Weights of a small transformer language model: LayerNorm before each block.
Each number is 200 + 30 x the weight over the matrix's rms, rounded and kept within 0 to 999. Layers, rows and columns count from 0.

# q: layer 3 attention query, 320x320, rms 0.107, rows 0-14,64-77,128-141,192-205,256-269, columns 80-159
# k: layer 3 attention key, 64x320, rms 0.102, rows 0-13, columns 80-159
q0,133,204,243,176,185,225,270,160,214,150,170,162,255,145,190,195,212,199,252,217,219,210,215,177,195,240,223,199,230,172,214,179,240,280,196,200,231,232,185,256,233,183,188,194,188,200,244,171,214,222,220,259,260,153,138,177,165,214,199,167,195,185,158,215,230,159,198,242,217,239,211,180,232,190,210,148,249,188,168,186
q64,243,221,196,205,158,219,225,183,202,188,173,199,183,149,223,189,239,258,205,192,216,194,238,189,211,196,177,208,167,183,225,161,179,190,187,150,215,181,199,185,180,231,221,192,221,190,176,261,185,185,203,197,166,183,217,202,172,187,214,251,178,219,183,229,189,144,183,167,150,245,195,168,196,281,154,195,228,214,190,222
q128,191,255,197,217,236,157,208,208,149,207,218,237,245,152,205,218,192,207,199,226,239,179,183,211,177,210,225,220,217,163,240,175,236,216,213,188,211,151,168,180,175,172,152,190,234,174,194,158,210,217,206,194,197,208,192,216,242,224,204,176,193,206,213,120,193,177,197,203,194,179,215,192,242,247,177,154,191,195,169,185
q192,185,199,140,209,211,196,282,187,207,237,215,214,176,168,200,186,250,233,199,208,191,145,195,205,160,201,148,212,156,156,290,157,175,206,187,187,220,176,183,181,217,186,203,180,237,253,221,186,196,271,222,185,148,243,181,213,248,273,246,185,193,201,172,142,248,133,252,228,246,167,224,165,196,231,167,186,214,210,140,200
q256,197,192,211,240,197,258,180,186,238,191,170,172,180,211,197,206,194,238,215,241,227,181,181,223,231,173,226,217,170,185,188,175,219,174,224,223,206,195,191,237,209,211,209,174,176,178,189,191,218,221,215,121,220,98,221,187,152,185,157,217,221,211,212,238,194,179,206,183,230,231,216,195,230,194,206,205,216,199,134,212
k0,219,210,243,208,220,246,191,184,224,174,223,169,198,156,203,230,227,265,214,237,218,205,200,161,228,199,200,158,161,190,218,192,188,232,176,230,207,230,190,227,194,215,234,195,196,191,192,224,239,171,280,210,282,158,200,241,171,193,195,217,220,228,187,261,210,157,211,143,172,216,199,185,218,230,209,184,204,219,144,163
q1,225,226,248,190,235,121,175,180,155,151,155,214,137,202,260,106,174,164,251,148,249,191,167,227,196,179,233,234,158,135,221,230,231,202,176,211,219,274,257,240,197,251,231,226,158,191,179,199,238,146,183,219,169,220,269,289,184,183,168,143,179,183,178,198,211,166,160,199,199,214,210,210,198,181,185,210,160,217,178,171
q65,226,192,202,206,234,195,192,178,187,176,193,218,167,171,180,210,163,232,212,157,182,222,203,200,201,209,210,200,218,191,240,247,162,198,232,189,250,186,196,159,182,264,214,220,227,198,218,206,251,189,130,205,213,226,235,230,217,254,189,186,240,224,162,216,178,180,179,183,201,223,188,203,187,206,189,255,177,230,194,191
q129,161,186,204,239,202,114,153,186,201,188,204,196,155,224,178,169,249,190,223,165,245,200,187,169,165,179,162,209,190,195,195,226,184,243,190,188,179,306,262,216,280,255,173,202,174,237,205,190,183,190,184,231,221,228,216,248,210,194,190,184,211,196,272,180,193,152,194,187,180,249,243,216,233,129,193,189,172,190,209,175
q193,198,198,205,207,207,148,168,223,186,189,205,188,185,252,175,180,297,258,215,200,187,190,229,180,181,209,134,208,197,189,182,247,194,215,224,155,190,199,228,201,230,246,189,186,159,159,252,208,239,213,255,198,247,216,222,194,164,195,144,147,229,197,237,193,224,201,208,176,229,239,207,219,247,192,177,170,223,217,269,211
q257,190,182,228,162,222,176,215,194,171,228,191,222,200,163,224,151,188,198,216,200,213,174,205,208,164,158,207,201,201,225,220,187,199,192,193,201,209,174,196,177,220,214,207,215,212,192,191,175,194,212,176,174,187,209,207,224,188,225,213,210,191,188,187,225,206,180,206,229,216,189,214,174,207,190,215,201,243,251,164,213
k1,232,134,213,188,187,147,195,215,179,165,127,198,135,209,201,160,158,155,183,178,171,172,230,210,233,244,226,202,237,182,228,197,230,207,121,235,216,204,239,136,200,195,228,223,181,175,200,246,214,137,119,179,189,210,200,237,230,184,218,187,174,152,258,242,198,241,205,241,255,234,205,201,244,118,219,244,233,209,199,180
q2,218,157,219,152,208,198,185,201,155,167,189,187,219,214,202,217,203,184,198,201,192,207,284,273,192,134,198,227,190,259,222,216,216,226,248,222,153,249,189,220,172,313,213,219,165,195,162,228,160,153,176,146,130,236,281,130,260,234,159,295,180,210,232,156,249,247,191,258,181,188,242,273,77,187,161,179,184,192,171,160
q66,185,206,165,216,144,236,175,257,221,206,212,238,169,157,206,234,205,243,192,205,219,180,205,194,299,200,168,214,135,161,222,227,227,209,158,249,203,189,246,195,213,172,201,239,221,232,198,206,162,188,193,233,202,230,177,203,258,147,173,175,200,226,224,187,235,235,200,147,170,228,191,203,235,235,181,169,183,182,269,148
q130,186,187,275,249,177,208,174,240,180,193,211,185,134,150,171,193,210,210,189,213,202,184,243,203,182,227,181,199,196,251,201,181,244,204,244,214,143,256,217,223,171,227,210,205,148,249,152,175,182,188,200,185,217,191,252,169,266,186,125,238,173,245,245,185,183,217,207,220,167,167,211,260,180,215,213,216,185,190,202,158
q194,239,185,208,213,223,233,231,198,214,195,227,222,164,226,185,216,252,183,120,179,150,240,179,171,191,241,189,219,202,198,236,229,226,193,234,201,176,211,191,274,197,211,206,202,208,209,174,146,217,211,157,198,166,188,221,182,203,236,177,178,206,219,170,182,162,210,161,239,219,176,213,224,208,231,214,233,168,223,177,156
q258,218,232,226,182,205,242,212,233,210,191,217,196,210,217,225,180,190,221,163,219,207,208,191,220,193,187,219,202,153,160,182,228,161,234,234,183,165,225,178,259,199,175,177,172,192,183,212,191,188,219,200,208,196,218,174,195,206,221,152,206,204,214,220,182,214,247,260,175,196,185,214,220,179,190,214,169,158,234,142,166
k2,197,183,253,231,157,181,220,155,289,223,175,228,253,196,185,160,192,207,155,165,198,211,229,224,197,234,185,171,194,217,184,200,166,231,235,193,158,216,174,201,185,206,153,209,239,204,213,189,186,163,207,207,236,174,243,160,256,254,187,243,149,197,224,191,214,245,245,218,207,184,197,158,111,159,215,196,143,214,145,158
q3,215,228,172,204,151,209,206,131,197,186,249,200,210,133,176,195,201,205,238,181,213,189,151,177,226,196,221,207,128,169,197,187,198,210,185,259,147,204,149,182,217,203,165,203,202,168,203,184,217,222,173,242,163,200,170,240,242,165,198,190,188,186,136,223,165,175,151,205,213,214,191,173,203,185,191,159,239,209,249,245
q67,210,207,173,194,207,198,184,241,180,231,160,157,212,235,177,221,239,205,177,160,254,176,198,212,176,187,178,245,264,175,285,237,196,213,197,198,160,227,195,227,206,193,205,146,240,232,237,220,231,217,163,219,229,198,210,221,246,215,194,196,189,217,198,234,229,243,187,191,232,164,141,181,159,220,167,210,177,206,235,171
q131,154,177,180,231,213,228,197,191,178,190,219,179,252,191,179,211,202,161,193,212,262,197,178,192,238,216,194,192,185,207,217,155,218,177,181,172,171,189,205,168,223,177,180,197,206,201,177,162,185,250,179,175,192,209,201,215,196,195,214,158,205,192,166,165,208,236,131,194,223,198,193,191,198,191,230,195,206,200,205,166
q195,211,156,161,244,233,186,210,213,225,234,198,215,165,200,195,221,193,228,192,223,241,223,193,169,229,195,214,186,199,142,182,161,251,156,166,192,181,186,224,184,198,139,187,181,205,214,181,198,207,253,163,157,212,180,192,240,255,169,172,192,242,229,206,213,181,268,196,230,189,188,233,198,248,189,250,154,243,215,203,230
q259,197,187,199,211,195,229,185,226,218,196,179,199,195,132,224,198,192,205,157,176,198,243,237,204,160,195,150,205,228,195,196,252,199,184,180,277,227,197,206,225,201,222,178,166,178,195,293,178,189,241,198,258,219,248,186,246,230,205,258,177,182,209,187,171,218,162,166,234,213,172,162,205,166,146,192,168,225,167,242,222
k3,246,208,210,200,154,228,200,207,214,204,224,184,133,171,212,198,155,184,204,195,185,208,184,189,157,211,197,194,210,170,196,205,241,179,242,203,214,212,161,240,204,208,228,184,208,229,215,204,225,213,166,228,215,218,215,264,190,231,168,205,234,193,176,211,172,214,168,182,275,184,216,164,239,150,189,198,208,161,189,154
q4,250,176,207,207,208,173,231,221,226,260,192,141,222,190,247,198,143,154,227,177,218,187,217,167,171,265,153,228,261,180,144,190,165,198,109,181,206,190,242,278,154,166,138,188,173,202,178,191,205,185,202,270,211,215,197,169,276,163,151,215,155,247,224,155,222,239,239,180,202,257,227,194,185,178,145,184,189,225,232,234
q68,160,202,186,182,197,194,185,175,204,210,206,192,257,156,192,172,179,201,162,186,151,260,198,198,201,225,161,192,195,168,124,226,243,211,148,221,233,216,218,162,221,185,160,240,175,198,243,229,180,190,216,210,209,183,218,216,219,191,215,250,187,198,216,230,196,259,183,223,177,181,193,253,153,217,200,211,165,211,199,262
q132,289,222,213,209,225,190,222,169,249,207,180,187,215,186,243,254,182,107,180,201,123,224,158,211,165,197,212,186,191,196,187,251,202,220,198,178,221,195,227,227,183,205,177,210,129,160,160,203,259,190,188,239,217,200,213,187,238,183,159,190,198,175,234,215,239,188,201,231,194,228,229,188,132,176,191,254,230,226,192,193
q196,199,217,222,202,158,250,211,190,180,207,170,205,212,138,259,237,213,219,187,179,174,278,187,206,192,205,235,179,214,208,202,208,178,154,219,180,238,164,234,210,209,207,201,175,151,219,184,231,184,184,189,208,217,198,186,175,178,191,193,159,186,165,174,194,192,178,262,214,205,217,219,226,206,217,218,203,207,281,103,183
q260,195,121,206,210,205,219,235,220,202,246,216,174,156,252,202,193,184,214,169,232,196,171,234,223,165,243,157,217,245,178,176,178,167,245,194,211,163,179,210,213,180,188,158,185,200,206,223,199,221,225,191,248,195,199,180,171,177,183,218,240,193,187,210,189,240,194,244,208,172,221,215,199,209,197,231,180,176,207,230,197
k4,236,152,165,222,183,176,182,206,212,267,183,163,190,211,157,243,123,225,188,186,236,158,241,248,196,204,173,220,179,191,189,203,169,180,218,216,201,150,151,249,196,235,154,190,201,193,192,193,220,152,219,260,176,197,211,221,227,172,199,215,162,199,193,192,222,211,165,227,188,256,159,211,206,198,166,168,201,216,248,204
q5,188,246,191,214,245,143,266,259,238,219,200,183,200,171,221,215,122,221,228,260,213,232,207,152,220,208,228,158,228,167,223,235,179,250,122,194,204,251,219,188,216,217,158,222,257,175,198,173,188,171,165,218,178,199,235,259,163,175,235,158,223,228,212,157,188,212,157,187,165,258,194,182,153,215,91,176,172,207,189,131
q69,196,218,180,161,241,178,227,174,187,191,185,197,174,214,199,181,190,186,134,228,126,217,170,204,227,249,198,215,241,133,187,223,179,199,219,164,187,184,156,190,191,233,183,176,191,179,156,206,168,257,223,158,132,228,159,165,209,236,214,184,177,220,209,169,179,183,242,247,220,213,234,112,179,162,177,180,210,197,152,225
q133,216,201,159,216,253,151,223,235,153,199,193,221,210,163,195,228,197,201,161,250,214,175,193,145,204,163,212,207,184,177,265,229,183,213,152,188,153,161,217,196,173,210,138,207,212,185,159,193,143,216,213,210,237,242,204,256,217,192,212,216,235,214,213,187,160,183,175,171,165,193,179,178,113,208,200,205,167,230,237,158
q197,186,205,211,168,229,151,252,208,202,187,231,195,205,240,197,180,169,218,233,261,169,181,192,203,223,183,225,190,133,223,196,258,211,200,158,211,235,187,200,209,199,183,166,197,195,181,197,220,176,199,176,178,207,246,168,213,281,192,200,220,213,206,216,211,181,205,173,180,216,289,200,253,205,199,231,168,205,205,247,152
q261,202,248,221,223,248,223,239,211,195,187,234,204,175,229,190,242,178,164,155,231,177,240,198,152,256,209,249,167,225,196,210,204,242,205,189,193,207,270,190,173,191,141,160,199,242,191,229,234,230,167,164,203,223,233,207,192,189,198,125,159,180,194,195,212,210,216,217,248,219,202,233,209,158,183,173,195,203,193,215,187
k5,185,195,190,224,221,205,222,174,169,211,188,168,174,185,160,186,160,182,216,229,210,188,202,169,271,190,248,203,161,153,245,227,174,182,214,169,238,193,194,245,250,217,175,240,228,171,191,177,161,182,204,194,204,170,191,185,227,237,177,224,206,164,213,183,159,261,199,173,238,173,225,191,197,248,153,176,181,224,244,180
q6,239,209,155,184,253,226,246,194,177,212,213,173,197,237,243,182,192,131,254,257,142,253,217,177,187,177,194,203,218,177,181,200,228,226,220,132,223,190,232,183,214,213,180,189,250,156,158,156,173,196,221,166,208,132,215,233,210,295,270,169,216,216,126,196,147,161,184,207,232,179,131,201,185,163,178,228,190,246,168,160
q70,177,186,234,205,209,219,140,210,214,156,179,212,203,159,193,189,157,234,240,209,183,240,250,132,221,229,145,203,210,209,181,190,253,152,258,162,156,181,198,212,154,183,220,215,262,230,222,194,196,199,249,240,187,170,219,212,198,228,178,176,226,179,198,178,197,181,191,211,134,154,241,173,198,218,179,203,213,192,257,229
q134,196,224,208,186,214,197,203,208,202,239,216,191,182,194,224,227,219,186,250,235,214,215,222,226,162,205,177,144,169,260,185,223,194,184,163,192,148,220,176,223,226,220,204,233,182,181,213,145,192,204,179,210,157,158,201,239,183,197,249,176,254,256,216,252,193,244,215,243,190,236,164,242,150,171,247,165,216,206,199,208
q198,213,191,212,194,199,229,191,256,204,182,162,241,181,171,214,246,200,195,191,205,137,230,209,198,181,224,154,223,237,192,159,215,225,159,202,168,198,167,173,162,182,218,167,239,203,160,203,193,215,241,215,161,198,167,213,223,260,199,228,193,200,218,200,201,205,157,232,227,244,204,187,208,184,195,187,200,173,202,176,208
q262,176,186,196,190,223,176,211,148,190,211,193,182,189,227,170,158,205,206,190,227,164,199,187,227,135,210,199,229,178,210,175,205,206,197,161,183,202,237,264,203,240,169,179,202,175,162,220,169,174,226,231,208,195,179,223,229,184,187,224,147,225,189,177,201,205,230,218,252,248,211,200,209,181,195,186,191,181,167,214,153
k6,117,227,205,209,201,219,211,205,185,219,138,169,218,201,227,186,192,182,175,231,176,211,146,225,238,224,227,192,170,231,187,219,177,206,174,149,195,214,133,165,235,168,203,202,262,190,247,203,212,173,223,154,183,194,199,258,195,224,233,207,257,174,173,188,173,243,207,209,194,203,163,183,169,242,186,186,175,206,211,166
q7,172,126,196,208,257,163,110,205,229,254,120,218,272,178,122,192,172,305,191,212,221,284,205,295,212,220,214,204,263,306,200,195,240,159,135,183,187,217,239,215,164,212,176,179,212,292,198,150,203,229,209,201,204,240,185,165,251,195,206,245,162,263,206,155,218,179,201,240,286,127,171,203,191,142,232,196,161,176,273,164
q71,215,204,178,186,209,212,201,188,232,175,196,209,167,245,221,196,211,253,202,185,230,175,217,158,182,119,207,188,162,209,197,185,213,267,172,186,206,164,207,274,143,202,182,214,218,227,154,207,198,194,197,205,190,239,150,164,168,230,182,204,228,205,194,223,202,172,154,170,230,180,213,208,218,189,233,178,189,163,250,161
q135,153,156,247,179,258,125,174,186,176,248,144,220,227,192,169,153,199,158,192,203,216,200,236,220,165,172,272,167,225,253,225,203,164,234,192,274,217,220,224,218,152,221,163,202,206,237,196,172,179,213,163,220,161,246,221,212,163,215,190,201,194,234,227,151,229,198,196,222,234,215,206,204,186,192,183,199,174,161,288,147
q199,166,173,167,181,247,190,189,219,225,213,180,207,116,224,259,152,208,195,199,189,215,180,203,209,175,226,208,156,163,213,216,183,188,222,207,237,174,233,216,219,219,242,185,189,159,181,202,237,191,205,195,253,192,247,196,231,169,216,223,226,202,204,210,207,240,243,279,142,198,194,185,209,222,143,240,191,124,140,199,147
q263,142,178,213,199,225,210,173,195,237,233,230,171,213,196,147,171,211,231,243,230,190,265,164,188,211,222,213,203,236,157,214,192,221,185,187,239,216,189,200,207,194,228,181,192,235,217,203,214,205,165,197,194,192,204,163,200,208,141,168,171,193,166,203,213,212,208,224,199,230,198,174,172,236,131,217,200,171,218,198,178
k7,208,178,204,261,277,183,139,197,229,245,196,181,184,200,138,186,242,185,203,188,189,226,220,247,201,169,240,159,265,243,221,228,244,182,150,222,232,224,236,200,181,192,206,217,234,206,193,177,185,183,174,136,210,190,229,205,252,177,154,241,197,275,212,227,194,224,265,175,227,180,215,194,208,174,206,227,179,223,217,205
q8,242,226,204,207,212,213,239,248,272,203,166,184,202,203,274,210,180,140,233,144,186,205,241,215,182,269,92,173,192,119,215,213,118,182,172,190,210,171,161,207,145,196,308,194,222,182,214,201,224,140,193,225,202,145,187,217,166,168,149,163,141,184,250,216,219,177,215,215,246,252,132,198,187,285,202,209,175,186,206,288
q72,195,207,220,238,186,216,148,234,231,230,159,223,169,188,217,252,204,221,215,259,156,183,160,222,206,187,210,180,216,202,193,198,215,221,203,169,172,182,181,185,199,213,183,174,198,186,221,162,189,189,210,223,203,181,163,222,239,209,211,194,245,168,201,216,208,195,209,169,214,211,182,178,214,237,210,179,203,181,151,174
q136,209,162,165,200,190,228,211,196,258,244,243,199,238,206,243,179,196,173,222,173,181,182,214,194,191,253,206,211,194,182,235,153,169,212,212,179,222,164,204,229,163,169,186,212,177,185,242,200,180,154,187,220,198,179,174,187,212,206,161,190,191,177,206,249,223,194,126,217,157,265,167,225,234,231,182,169,224,208,206,210
q200,220,171,189,178,167,226,181,189,220,215,195,180,215,227,188,212,241,166,195,200,198,195,190,194,207,217,158,226,154,191,236,206,245,186,189,205,191,200,232,257,162,231,203,191,228,199,238,229,179,183,264,174,190,237,207,132,252,232,186,224,211,156,236,240,212,114,162,211,201,207,115,163,189,189,180,217,243,198,172,226
q264,210,198,199,216,221,209,193,196,236,168,206,178,190,235,202,163,172,183,199,206,156,217,210,213,231,193,232,222,189,212,201,169,157,194,244,178,192,162,153,217,146,214,219,157,206,205,167,198,160,177,207,153,171,217,203,174,190,196,174,213,193,206,154,207,194,166,198,172,202,220,231,157,193,219,195,214,232,205,171,125
k8,193,217,272,219,208,241,199,240,241,199,237,206,225,241,248,196,193,218,171,230,179,218,226,198,244,249,167,186,201,150,161,234,186,223,186,156,204,189,136,235,153,185,231,183,232,205,244,175,159,161,232,223,180,206,201,221,224,138,180,243,143,184,184,158,214,224,180,215,190,265,213,202,207,230,194,204,191,188,247,213
q9,140,144,267,182,217,190,180,145,194,177,122,180,166,177,226,133,223,156,236,233,256,221,197,182,210,234,209,191,188,294,233,170,251,154,215,206,170,162,230,244,173,251,204,230,235,216,255,173,172,137,140,141,185,251,151,151,187,211,211,240,214,232,219,247,210,213,260,266,220,139,210,222,218,150,257,246,201,208,192,169
q73,181,198,204,210,174,169,153,213,216,205,154,195,211,146,209,168,238,216,215,226,214,220,198,198,165,178,230,199,234,162,159,185,211,212,198,209,212,197,173,188,258,219,223,255,169,160,234,149,204,206,204,235,195,183,267,226,168,195,178,185,210,207,226,203,174,216,196,172,212,184,214,184,187,187,125,207,198,195,205,209
q137,219,208,271,145,195,223,154,265,196,220,161,218,189,172,207,163,175,180,152,216,186,244,190,173,202,204,195,178,249,227,206,204,219,184,200,132,160,168,215,191,190,236,202,215,205,236,174,171,139,134,197,185,195,250,241,207,216,212,178,179,209,210,207,212,197,190,242,234,183,215,164,209,195,175,199,269,197,233,173,195
q201,183,199,244,234,186,193,139,231,179,214,102,169,197,144,199,186,181,192,261,218,213,223,197,171,185,205,148,195,303,256,217,243,170,169,170,224,183,202,225,211,117,192,218,215,196,232,176,179,210,181,206,202,201,186,216,220,233,174,186,175,164,220,272,225,204,180,202,198,175,179,162,208,197,175,154,202,225,195,212,238
q265,177,198,240,197,212,199,237,203,184,204,203,184,219,209,205,176,228,227,202,227,177,193,205,175,209,174,181,176,226,224,204,215,236,215,190,240,240,208,211,212,210,170,174,213,158,215,225,115,205,187,148,227,208,205,164,205,188,198,240,208,217,233,230,232,243,182,168,230,273,207,195,202,166,185,168,211,190,159,242,154
k9,181,163,244,242,218,221,174,199,194,214,158,214,174,211,212,155,251,217,221,235,215,197,180,158,181,212,206,203,206,233,229,186,231,206,248,260,213,201,222,214,162,274,208,217,173,196,189,145,201,144,165,170,191,186,183,190,189,188,204,197,188,227,208,189,206,182,249,212,234,227,186,191,204,149,258,224,203,191,214,201
q10,182,216,256,187,206,211,233,248,233,122,197,218,188,241,173,251,215,232,193,171,157,229,208,191,160,219,208,179,182,220,231,215,191,200,207,240,158,196,216,162,208,215,266,202,243,190,233,223,219,168,225,176,227,167,215,190,157,175,191,175,228,256,188,247,192,260,203,251,206,148,216,190,184,191,247,167,225,168,221,222
q74,164,200,191,181,236,208,182,209,190,205,210,159,195,165,227,133,204,241,182,171,240,179,164,187,243,241,204,188,223,211,198,114,208,145,162,221,196,192,188,211,179,209,232,244,167,203,207,204,184,194,146,163,176,215,206,215,154,189,236,179,177,200,207,253,196,187,191,218,184,236,186,205,232,195,157,192,200,168,187,202
q138,206,234,285,243,249,161,216,220,219,191,166,229,237,233,228,220,221,181,180,173,209,193,208,253,120,220,294,188,221,218,184,220,258,175,212,257,181,183,193,142,178,182,251,199,227,155,175,224,230,232,212,215,199,179,223,220,172,181,123,182,212,222,152,247,201,241,191,193,196,195,215,193,198,118,191,183,181,231,173,183
q202,275,181,280,200,232,215,221,183,225,218,164,229,216,210,211,203,199,193,175,153,242,177,213,154,170,191,189,211,213,210,206,177,229,172,203,196,268,188,234,233,176,214,233,179,223,184,214,191,231,264,138,150,191,230,206,189,246,228,183,242,205,216,216,227,173,234,229,173,246,235,244,195,232,122,217,230,178,213,133,167
q266,186,211,239,213,208,236,199,193,247,165,184,201,136,154,210,165,230,231,218,185,200,240,181,180,250,169,191,141,178,202,198,186,193,166,181,197,185,167,190,189,193,246,232,211,209,170,191,200,227,204,208,222,217,186,221,192,158,185,179,184,245,182,213,190,210,230,206,211,176,186,236,183,173,185,224,231,201,182,215,188
k10,192,211,271,166,214,226,152,232,267,158,194,213,169,196,238,229,232,238,253,176,182,216,176,192,196,182,153,171,228,256,206,207,228,247,173,220,196,188,209,211,259,273,214,203,146,139,227,197,229,232,198,215,221,199,184,144,192,232,228,207,187,199,227,252,261,252,149,239,188,187,243,178,198,154,203,195,191,194,198,173
q11,213,196,221,214,246,198,175,204,179,249,205,231,212,183,213,194,168,180,174,169,258,174,211,148,183,243,202,157,193,215,167,187,228,184,192,179,214,235,237,219,164,264,243,170,137,179,189,188,240,232,251,264,243,150,249,216,179,183,184,186,214,191,184,208,253,192,236,196,252,203,235,191,216,171,221,165,178,197,218,200
q75,209,207,169,220,230,209,198,229,210,215,200,241,230,202,180,192,148,225,174,222,214,221,211,166,224,254,176,208,180,160,172,178,231,167,154,193,182,199,172,208,147,163,158,251,186,228,173,183,179,178,183,251,199,164,168,137,191,208,228,286,191,248,175,191,207,192,192,202,156,200,210,219,181,201,205,197,216,186,223,242
q139,182,235,189,196,255,228,206,203,164,230,214,229,290,246,218,184,146,170,205,190,203,157,188,218,224,217,259,157,170,215,197,184,231,167,266,197,220,163,202,257,216,204,213,222,194,161,181,175,218,196,203,250,166,177,193,189,176,192,239,222,245,176,172,248,142,185,281,171,202,278,174,229,243,218,202,196,150,188,186,150
q203,234,218,191,196,167,183,197,189,187,203,175,229,235,226,214,225,139,146,199,212,159,157,171,194,206,171,242,162,158,222,183,187,207,213,232,210,237,170,175,205,200,220,234,222,205,195,139,185,179,218,172,189,175,164,202,230,211,189,206,258,197,207,205,208,117,239,207,205,242,270,203,171,222,214,246,187,184,174,152,171
q267,205,238,206,169,234,192,219,176,226,205,191,200,194,225,219,200,195,234,203,207,180,171,171,200,231,220,221,190,186,207,185,162,198,240,199,154,209,191,229,243,208,206,226,227,185,191,184,223,165,186,193,196,230,178,183,197,128,190,180,257,223,260,153,247,201,219,206,171,205,189,183,197,231,206,250,231,192,196,159,205
k11,190,219,199,180,222,214,214,223,174,228,169,159,215,194,204,183,198,205,262,177,219,193,191,201,185,216,212,182,244,208,177,189,191,223,135,192,151,169,190,256,208,259,249,227,155,171,161,202,252,207,191,220,158,223,217,202,186,241,170,183,160,182,172,219,198,184,229,217,238,217,191,204,231,163,231,148,210,221,231,202
q12,238,170,234,145,180,282,209,141,174,244,163,165,213,248,202,260,187,159,179,183,210,146,185,172,159,262,147,217,177,235,187,266,187,245,196,182,262,179,207,233,258,182,173,156,207,230,154,188,178,180,236,203,218,207,218,243,233,226,258,224,163,188,242,147,129,137,253,241,175,200,185,229,216,284,251,203,220,189,201,207
q76,171,184,224,216,178,169,167,167,160,198,186,200,211,178,224,242,192,227,208,201,145,177,212,240,181,189,198,202,252,215,187,161,174,215,213,199,222,185,160,168,213,246,191,217,158,200,210,176,218,212,181,233,194,188,222,228,172,215,266,201,178,212,196,228,174,196,191,233,177,211,231,227,164,196,235,238,205,203,206,193
q140,260,187,168,215,272,201,199,127,168,229,169,205,209,223,193,214,171,169,214,184,229,204,199,186,168,216,158,205,222,278,137,226,191,199,229,225,238,210,177,194,193,237,165,190,163,240,162,176,219,196,198,237,262,241,246,244,176,202,288,209,218,207,225,186,191,145,204,217,157,217,201,155,224,190,228,232,175,252,196,153
q204,223,196,184,170,193,205,183,164,209,191,155,185,215,181,184,234,224,200,265,223,194,127,242,198,189,214,134,188,193,281,150,211,158,215,170,210,229,217,220,217,199,252,240,166,199,238,225,147,269,192,192,216,216,173,202,247,201,142,197,171,228,173,197,155,256,180,255,209,225,179,184,213,203,184,222,193,237,195,230,158
q268,198,190,217,205,199,252,209,154,202,181,173,220,232,280,188,247,199,195,200,204,202,174,218,227,180,182,173,203,203,215,192,181,196,218,180,184,237,202,178,206,191,211,242,180,224,233,127,186,210,202,187,224,197,198,229,225,177,189,220,232,217,194,196,211,161,185,207,204,167,228,236,179,193,190,206,178,218,221,188,180
k12,224,179,169,222,174,183,240,139,236,248,131,226,220,259,204,211,202,180,197,247,221,196,191,233,223,223,173,163,181,217,137,283,189,199,175,175,261,184,164,253,248,220,204,148,223,269,144,207,175,256,174,189,174,157,243,220,181,203,265,214,187,239,137,244,198,142,196,209,171,244,215,198,225,274,241,212,256,205,198,198
q13,217,221,146,238,246,221,200,225,189,223,225,186,261,208,197,200,196,262,220,197,182,202,276,218,199,197,209,237,218,204,217,137,156,234,178,158,239,223,216,220,207,172,115,219,230,167,140,197,227,181,225,213,197,149,214,262,241,122,232,174,217,227,195,229,151,236,266,237,174,220,206,209,160,233,162,232,186,186,200,134
q77,177,163,225,211,213,192,153,226,261,180,223,193,236,233,208,182,231,204,192,162,217,243,186,202,218,183,222,158,174,164,262,179,213,126,180,185,199,196,178,170,191,207,215,241,199,215,207,110,236,129,197,283,172,190,211,204,179,190,167,218,224,157,195,186,200,247,202,195,151,184,211,200,212,200,174,207,195,226,269,190
q141,203,203,130,255,210,236,200,249,197,185,209,181,206,196,139,170,225,259,223,158,234,212,213,167,231,195,174,188,198,138,195,200,170,203,232,179,192,196,167,164,146,190,169,243,235,223,172,227,169,211,274,201,164,181,151,228,244,204,229,286,244,202,213,207,231,214,184,210,227,257,231,199,133,220,187,199,187,186,206,159
q205,211,153,155,185,257,218,224,168,214,228,259,199,187,216,136,218,237,240,192,187,215,219,198,186,211,144,176,208,202,160,169,190,200,201,146,224,215,218,202,230,188,188,198,211,260,186,227,199,170,245,237,222,208,210,185,157,274,230,197,203,186,228,235,270,222,168,148,221,205,173,207,186,183,182,202,200,234,212,187,224
q269,182,222,207,192,192,194,212,235,183,204,168,208,240,171,229,194,193,251,215,228,182,197,228,183,210,219,237,197,202,204,194,169,166,195,154,207,200,231,194,173,197,226,196,218,148,131,183,153,231,198,263,202,217,194,232,214,197,218,199,239,184,222,167,225,179,198,170,175,209,160,170,193,200,213,186,239,204,226,196,233
k13,188,237,193,234,234,209,183,204,223,218,186,171,268,178,153,238,177,260,150,226,176,171,207,192,164,236,188,179,239,148,200,201,186,173,120,224,225,224,235,186,176,164,179,275,193,232,151,134,220,220,293,181,220,159,168,205,187,203,168,237,202,209,165,225,159,243,185,183,247,244,208,222,162,222,203,244,234,189,193,210
q14,202,179,205,225,199,220,222,213,240,216,257,223,196,172,214,236,170,196,130,178,176,198,183,150,212,226,200,204,197,195,220,198,111,188,227,105,140,163,180,129,192,158,160,181,200,159,277,207,163,205,181,233,182,220,217,116,154,217,193,184,239,129,247,154,211,130,200,231,181,258,208,193,222,253,212,155,145,148,308,213